config.toml
n_layer = 12
d_model = 128
n_head = 4
n_kv_head = 4
head_dim = 32
d_mlp = 512
vocab_size = 1477
activation = "tanh_gelu"
norm = "layernorm"
norm_place = "pre"
norm_eps = 1e-05
positions = "learned"
qk_norm = false
attn_scale = 0.177
bias = "all"
tie_embeddings = false
parallel_block = false
init = "normal"
init_std_qkv = 0.0442
init_std_o = 0.00903
init_std_up = 0.0442
init_std_down = 0.00903
optimizer = "soap_variant"
lr = 0.00792
beta1 = 0.95
beta2 = 0.99
weight_decay = 0.092
lr_head = 0.00737
grad_clip = 1.0
warmup_steps = 200
schedule = "wsd"
decay_fraction = 0.341
decay_shape = "linear"
final_lr_fraction = 0.0
batch_tokens = 32768
seq_len = 768
doc_mask = true
z_loss = 1e-05
train_tokens = 104200000
steps = 3180
dataset = "wikipedia_en"
Each number is 128 + 24 x the weight over its row's rms, rounded and kept within 0 to 255. Layers, rows and columns count from 0. The size above them is the row's rms in percent of the matrix's.

# layer 6 attention value, 128x128, rms 0.256, rows 47-59, columns 0-127
size [ 87 100  89  89  81  92  94  89  81 107 100 104  87]
[[123 120 131 159 185 104 102 108 100 127 135 142 147 113 132 126 115 138  79 131 111 104 144 111 115 117 141 111 151 142 131 176  88 132 153 135 168 115 107 108 129 164 123  80 131 140 119 115 155 168 127 172 168 170 127 152  84 152 131 160 132 120 114 106 110 143  75 115 139 176 122 122 119 122 156 103 150 162 133  78  96 135 146 122 157 172  82 142 116  85 157 123  83 133 166 128 127  90 149 143 152 120 131 101 146 117 140 132 128  95 102 106 109 152 142 131 135 117 115 157 138 154 123 155 150  99 117 108]
 [148 142 118 115 129 104 101 167 125 138 157 175 144 114  80 101 134 127 144 118 142 141 110 155 127 118 130 101 121 142 136 165 122 113 129 145 147 126 186  94 121 127  98 161 141 159 139 134 131 112 199 169 118 102 127  95  85 130 190 159 168 148 112  84 138 127 118 150 137 131 119 139 114 127 129 119 112 124 138 127  91  70 133 135 111 101 156 138 154 128 121 127 131 159 154 127 116  77 141 130 130 111 157 155 135 111  96 132 142 108  90 173 102 138 115 127  75 149 106 115 138 145 149 146 122 110 183 143]
 [146 123  57 116 151  72 141 155 148 110 103 118 158 102 103  99 142 142 106 107 103 170 109 156 131 129 122 127 165 124 123 156 113 130 152 119 137 116 150 130  95 177 134 114 113 152 121 109 131 143 148 149 114 126 129 150  92  98 126 148 179 146 123 113  97 167 106 122 139 136 136 121 143  86 145 126 179 112 144 136  90  79 117 184 143 143  90 138 116 138 141 103 116 128 120 144 151 140 136 121 112 140 154 132 147  58  82 180 154 105 118 153 100 166 121 123 103 152 133 139 122 121 128 136 109 123 143 138]
 [123 108 152 160 104 132 165 136 138  87  97 139 119 122 121 124 104 133  82 139 172 132  83 101 124  92 155 145 114 108 109  95 141 116  96 133 131 166 134 145 165 131 170 152 139 157 134 146 168 124 149  92 145 107 162 143 127 122 133  88 121 129 118 156 128 102 170 133 110 167 127 130 110 109 117 145  93 119 139 128 151 117 162  53 113 124 146 153 109 130 146 148 138 118 101 153 143 160 104 157 130 126 113 143 102 120 109 155 120 182 117  93 161 114 143 110 107 113  97 104 161 102 135 128 166  94 116 177]
 [116 130  95 137 118 149 131 118 100 137 141 145 129 159 130 140 158 136 111 100 146 160  59 155 150 121 122 112 105 100 152 133 143 133 121 126 125 130 119 116 124 100 129 153 141  97 123 112 136 133 165 100 173 149 118 110 113 106  65 101 143 158 106  95 134 145 101 122 149 113 163 130 143 135  96 139 160 125 129 153 101 135 104 135 126  90 195 121 139 142 111 126 104 108 150 148 160 135 130 147  77 117 102 114 144 100 105  81 137 162 113 108 130 124 129 122  80 140 106 195 126 124 175  81  84 111 114 130]
 [ 96 132 196 104 114 128 182 118 139 128 119  78 154 121 128 195 127 110 169 155 140 161 122 128 155 119 107 153  93 123 132 127  90 160 114 114 109 146 145 131 140 158 115 182 154  95 128 101  78 102 143  95 124 117 108  87 144 159 143 114 112 139 107 127 134 123 160 119 133  83 123 140 105 112 139 114 119  95 121 114 164 136  91 121 152 125 141 126 172 138 141 127 152 124  85 138 114 126 143 140 145 157  83 127 114 182 138 106 133 128 140 131 110  98 137 108 150 103 167 165 122 136  99 131 109 120 112 151]
 [122 122 107 157 154 151 138 123 133 125 160  95  97 121 121 128 137 133 151 156 119 160 122 149 142 105  86 170  94 120 104 155 151 151 130 122 134 137 104 133 107 114 133 125 119 133 161  87 111 102 124 153 132 134 130 140 114 100 144 100 113 139  96 173 226 140 109 157 137 123 170 156 133 124 141 186 144 162 112 122 123 167 111 148 112  99 109 102 155 102 126 130 126 108 157 107  81 130 128 157 122 157 161  86 143 119 159 103 113 155  93 143 102 116 137 151 133 143  82 119 129 149  87 123 169 144 142 127]
 [128 143 152 121 141 160 107  93 116 113 139 139 117 118  94 103 151 151  82 127  92  91 108 145 115 113 127 103 143 141  89  76  92 131 134  81  87  91 141 142 126 168 130 146  88 121 140 150 132 168 156 119 130 123 138 140 111 116 129 114 116  84 129 139 134 137 159 135  72 156 111 123 153 119 128 142 137 165 157 119 118 131 130 132  73  95 120 154 146  95 154 106 142 120 117 144 168 170  77  89 123 154 162 142 102 103 111 155 144 131 152 121 145 173 132 131 158 115 111 110 165 161 138 123 145 146 142  92]
 [111 109 130 113 111 116 100 168 132 150 116 142 154 161 111  99 123 150 129 111 116 122  90 119 146 143 132 128 166 131 143 141  82 122 113 119 130 132 160 150  34 157 125 176 116 120 144 121 163 108 118  97 145 138  96 154  78  85 156 109  99 155 119 107 146 133 146 161  71 155 144 140 123 142 125 103 129 132 150 146 110 132 102 155 128 103 144 152 112  80 107 137 129 165 152 137 119 114 168 160  91  81 129 137 172  85 108 137 135 112 109 114 130 145 126 127 127 119 141 150 130 168 120 105 134  93 146 121]
 [136 109 129 144 142  94 126 173 121 136 157 164 133 129 134 100 133 111 142 131 170 151 132 161 149 128 147 110 104 150 115 128 161  87 154 114 167 165 141 108 131 131  92 152 163 127  82 133 108 146 117 153 160 106 116  96 152 137 108 182 130 102 118  91 111 127 155 145 125  97 128 117  97 124 106  79  82 109 115 144 139 150 137 147 173  94 141 103  91 184 124 153 136 142 136 108 119 127 122 109 123  98 103 145 138  88 139 117 168  75 112 143 145 128  84 116 139 127 130 149 103  98 148 124  77 127 156 114]
 [117 147 125 103  86  96 136 165 126 108 141 127 151 114 113 145  77 105 151 102 167  97 113 135 110 160 131 138 151 141 137  99 142  94 137 123 145  85 125  90 147 164 113 116 116 146 120 150 162 134 158  87 131 128 107 156 170 144 117 107 121 151 139 155  82 153 169 138 108 139 110 149 104 149 116 120 107 122 158 126 130 108 106 122 137 160 176  58 120 154 128 138 131 137 107 105 139 144  81 158 135  58 160 129 131 122 117 132 114 115 148 136 102  95 101 109 130  85 142  78 129 117 119 141 115 138 120 160]
 [128 116 153 119 170 176 145  89 100 157 142 117 132 123 136 116 180  99 142 149 117 102 111 112 131 140 158 129  96 168 168 151 141  95  96 130 121 131  86 170 111  98 109 138 141 139 121 135 107 112  85 136  94 107 139 117 145  72 117 104 146 130 130 144 180 175 108 112 132 107 120 101 105 126  91 157 125 124 132 103 163 147 139 156 116  97 148  97 157 183 118 145 115 135 109 122  98 129  78 134 115 119 100 129 135 153 101 171 155 138  80 172 126 121 144 143 119 136 107 126 100 138 129  92 131 126 136 127]
 [105 126 111 113 134 144 168 112 117 110 150 146 125 111 116  98 105 154 113  89  75 121 142 122 114 139 157 137 194 107 123 137 163 114 150 125 135 119 142  97 154 168 151 130 113 119  84 122 147 165 125 159 138 111 114 128 150 116 135 161  87 128 116 109 111 149 111 124 126 185 113 132 152 102 161 124 139 161 141 135 153 100 134 136 107 155  88 135  69 119 166 101 102 128 111  80 173 145 117 158 138 138 147 100 108 109 141 168 128 119 130 152 134 180 135 114 122  95 113 138 120 151 169 174 127 132 104  89]]
# layer 6 attention output (transposed), 128x128, rms 0.224, rows 47-58, columns 0-127
size [ 87  91  80  76  88  84  82  93  71  97  94  95]
[[ 97 176 100 134 106 128 167 148 142 150 141 131  98 135 120 123 174 140 132 102 193 140 142 114 120 146 149 123 176 103 165 122 123 152 129 105 153 124 130 125 133  98 120 140  98 114 106 161 113 139 156  97  95 108 157 116 104  95 116 152  95 123 136 170 130 156 186 114  85 100 149 116 129 124 110 110 123 111 121 133  96  94 138 149  99 109 151 148 138 159 129 106 136 123 118 109  81 195 131 135 120  97 167 108  77 136 110 103 149 107 133 110 163  92 138 124 153 167 129 129 142 101 130 132 162 127 126 118]
 [127 107 114  85  88 140 145 104 120  70 148  89 125 138 177 134 157 139 105 153 106 139 147  88 160 117 159 122 136 103 104 128 123 128 137  98 105 103 125 131 114 170 141 111 144 138 187 115 147 167  76 116 156  98 132 125 122 102 103 151 150 103 108 115 182 152 123 133 150 135 112 148  83 114 149 121 116 112 139 119 157  95 137 187 121 151 118 115  96 128 138 149 150 106  86 118 137 156 156 166  97 141 125 100 153 128 158 119 102 128 138 150 166 132 147 118 154 130 120 124 112 140 141  88 142 134  80 122]
 [117 136 148 159 131 150 118 138 121 106 175 124 122 128 126 114 114 150 107 135 151  87 156 105 154 136 136 127 109 115 135 161 119 128 115 102 145 104  55 104 114 114  81 126 121 134 174  94 150 120 122 125 191 161 135 101 117 151 146 128 136  94  75 133 155 132 146  96 139 107 115 139 112 132 173  81 140  94 138 124 149 122 118 134 103  75 132 104 115 159 134 137  77 122 148 106 174  98 123 117 139 129 156 152 127 140 147 111 101 143 128 183 175 116 138 138 101 109 147 113 105 121 166 143 161 154 140 113]
 [ 94 134  92  67 133 145 121 112 109 144 164 117 149 132 125 178 149 137 197 157 113  78 152 118 101 144 126 140 153 150 177 144 128 148 109 144  90  92 173 127  83 130  97 101 159 109  85 162 111 127 113 140 153 107 102 124 170 121 128 130 152  98 115 114 155 112 122 134 138 118 135 118 122 129 121 147 102 147 106 122 119 144  93 135 150 111 126 160 133 131  80 138 153 141 143 114 148 140 129 118 110 128 100 125 149 137 175 112 135 105 168  61 114 148 146 138  91 129 135  99 138 137 141 143 123 126 145  89]
 [135  94 150 138 102  84 128 103 164 132 124 131 129 132 128 101 120 156 134 122 115 127 145 126 108 146 101 138 124 109 123 127 133 123 113 157 114 117 105 122 143 133 121 137 151 129 167 149 151 134 153 135 135 148 128 125 151 167 178 130 128 103 165 128 155 107 115 114 125 125 126  96 119 144 103 128  91  67 123 159 197 106 120 153 158 119  85 141 102  76 106 131 177  95 118 123 118 110 136 141 148 135 180 126 101 107 171 173 127  89 116 163 168 134 149 128 118  85 101  70 104 153 128 118 133 149 172 112]
 [160  81 130 170 123 153  82 121  98 107  87 163 141 152 131 102 176 129 144  72 129 108 119 126 123 125 120 127 116 147 147 125 171 104  98 147 125 103 177 155 129 110 120  96 114 167  97 112 122 128  95 130  98 105 150 170 156 104 119 113 116 104 151 125  91 131  99 133 146 186 104 113 138 155 148 141 117 166 146 126 101 138 158 113 152 144 144 117  82 163 138 150 171 125 145 134 136 117 108  81 116 129 102 138 167 125 122 143 139 159 115  85 109 157 118 156 139 146 108  91 136 113 108 111 122 129 149 130]
 [156 117 155 128 134  76 136 104  97 142  67 126 112  98 151  93 138 120  94 116 144 128 158  97 148 136 142 129 138 142 115 124 108 137 146  99 128 140 135 150 142 105 170 150 123 100 103 167 127 141 131 126 111 124 100 119 151 141 129 131 172 128 168 112 106 107 103 143 172 115  96 121 147 147  88  78 136 155 126 125 117 117  88 107 143 127 135 131 130 127 136 132  80 146 174 170 145 150 129 101 120 129 143 138  86 157 147 131 132 127 133 148 194 136 123 154 182 175 109 139 128  83 152 117  96 103  94  96]
 [147 148 101 119 107 119 134 153 147 109 145 148 119 170 121 109  86  83 126 112 139 133 130  87 130 145 163 142 142 126 120 127 168 146 143 177 117 136 111 109 134 158 134 111 172  86  99 131 133 119  96 136 172 156 169 136  96 143 123 128 131 135 131 146 132 103 136 148 174  91 160 128 137 126 125 102 113 111 113 121 106 120 135  97 100 140 108 144 122 131 105 154 170 133 174 129 116 106 148 148 120 120 173 145 183 150  54 114 139 135  88 144 117 124 109 140 121 129 164 125  75 111 133 101  86 142  88  98]
 [144 106 117 115  95 133 104 122 122  98 171 130  93 116 155 161 102 130 108 139 122 121 174 125 113  84 125 122 122 117 119 142 148 163 139 152 192  76 122 122 184 112  98 103  96 145 157  90 130 145 128 117 159 112 171 132 122 168 128 122 137 137 144 152 147  94  98 149 165 115 136 120 141 136 188 133 136 120 137 108 127 117 142 114 169 135 121 140 134 107 152 133  90  81 131 145 108 116  84 131 168 104 142  93 113 122 145 130 122 120 105 109 161  61 128 115 124 139 152 102  96  97 149 149 119 156 127 147]
 [136 132  95 133 145 137 102 112 128 140 116 125 146 102 157 126 143 139 131 140  99 126 127  98 137 181 109 119 133 145 159 108 152 189 160 122 138 126 114 128 149  97 128 112 106 131 167 109 122 120  87 125 139 146 113 157 113 133 110 103 132 155 152 126 116 128 111  90 155 187 103 157  92 119 132 173  97 107 141  93 119 102 114 153 118 132 142 188 170 133 158 149 130 111  67 147 136 117 124 150 129 145 114  88 111 117 148 143  82 100 123 149 105 118 104 119  77  76 115 179 130 149 172 100 122 136 125 124]
 [124 136 128 128 160 167 131 113 142 147 131 149 134 165 110 153 126 173 113 157 175 151 127 104 165  55 130 128 113 134 121 137 170 132  71 123  93  94 136 125 146 121 123 126 168 145 166 115 153 112  65 138 114  98 165 167  94 132 121 125 117  94 129 124 156 109 140 122 158 170 130 125 161 118 155 127 140 115  90  93 131 129 103 119 160 114 131 131  95 113 136 109 117 109  95 102 125 146 106 133 120 166  95 145 140 141 141 111 152 117 153  71 110 129 141 103 135 110 134 117 138 154 100 101 109 111 109 173]
 [115 106 109 149 125  99 103 118 113 143  74 117 107 106 113 126 162 123 146 114 102 176 142 168 114 136 131  90 101 124 139 111  92 122 143 129 160 154 157 128 125 129 157 129 112  96 176 127 116 138 138 138 134 124 140 130 117 165 164 168 130 155 114 152 133  91 113 135 122 137 122 158 116  80 149 132 113 142 121 159  78 163 101 110 137 127  99 168 115 120 141 143 151 135 148 150 175 150 157 110  88 125 114 138 136 131 135  84 142 115 152  89 130 138 138 164 136  94  90 123 126  83 141 136 126 177  63  85]]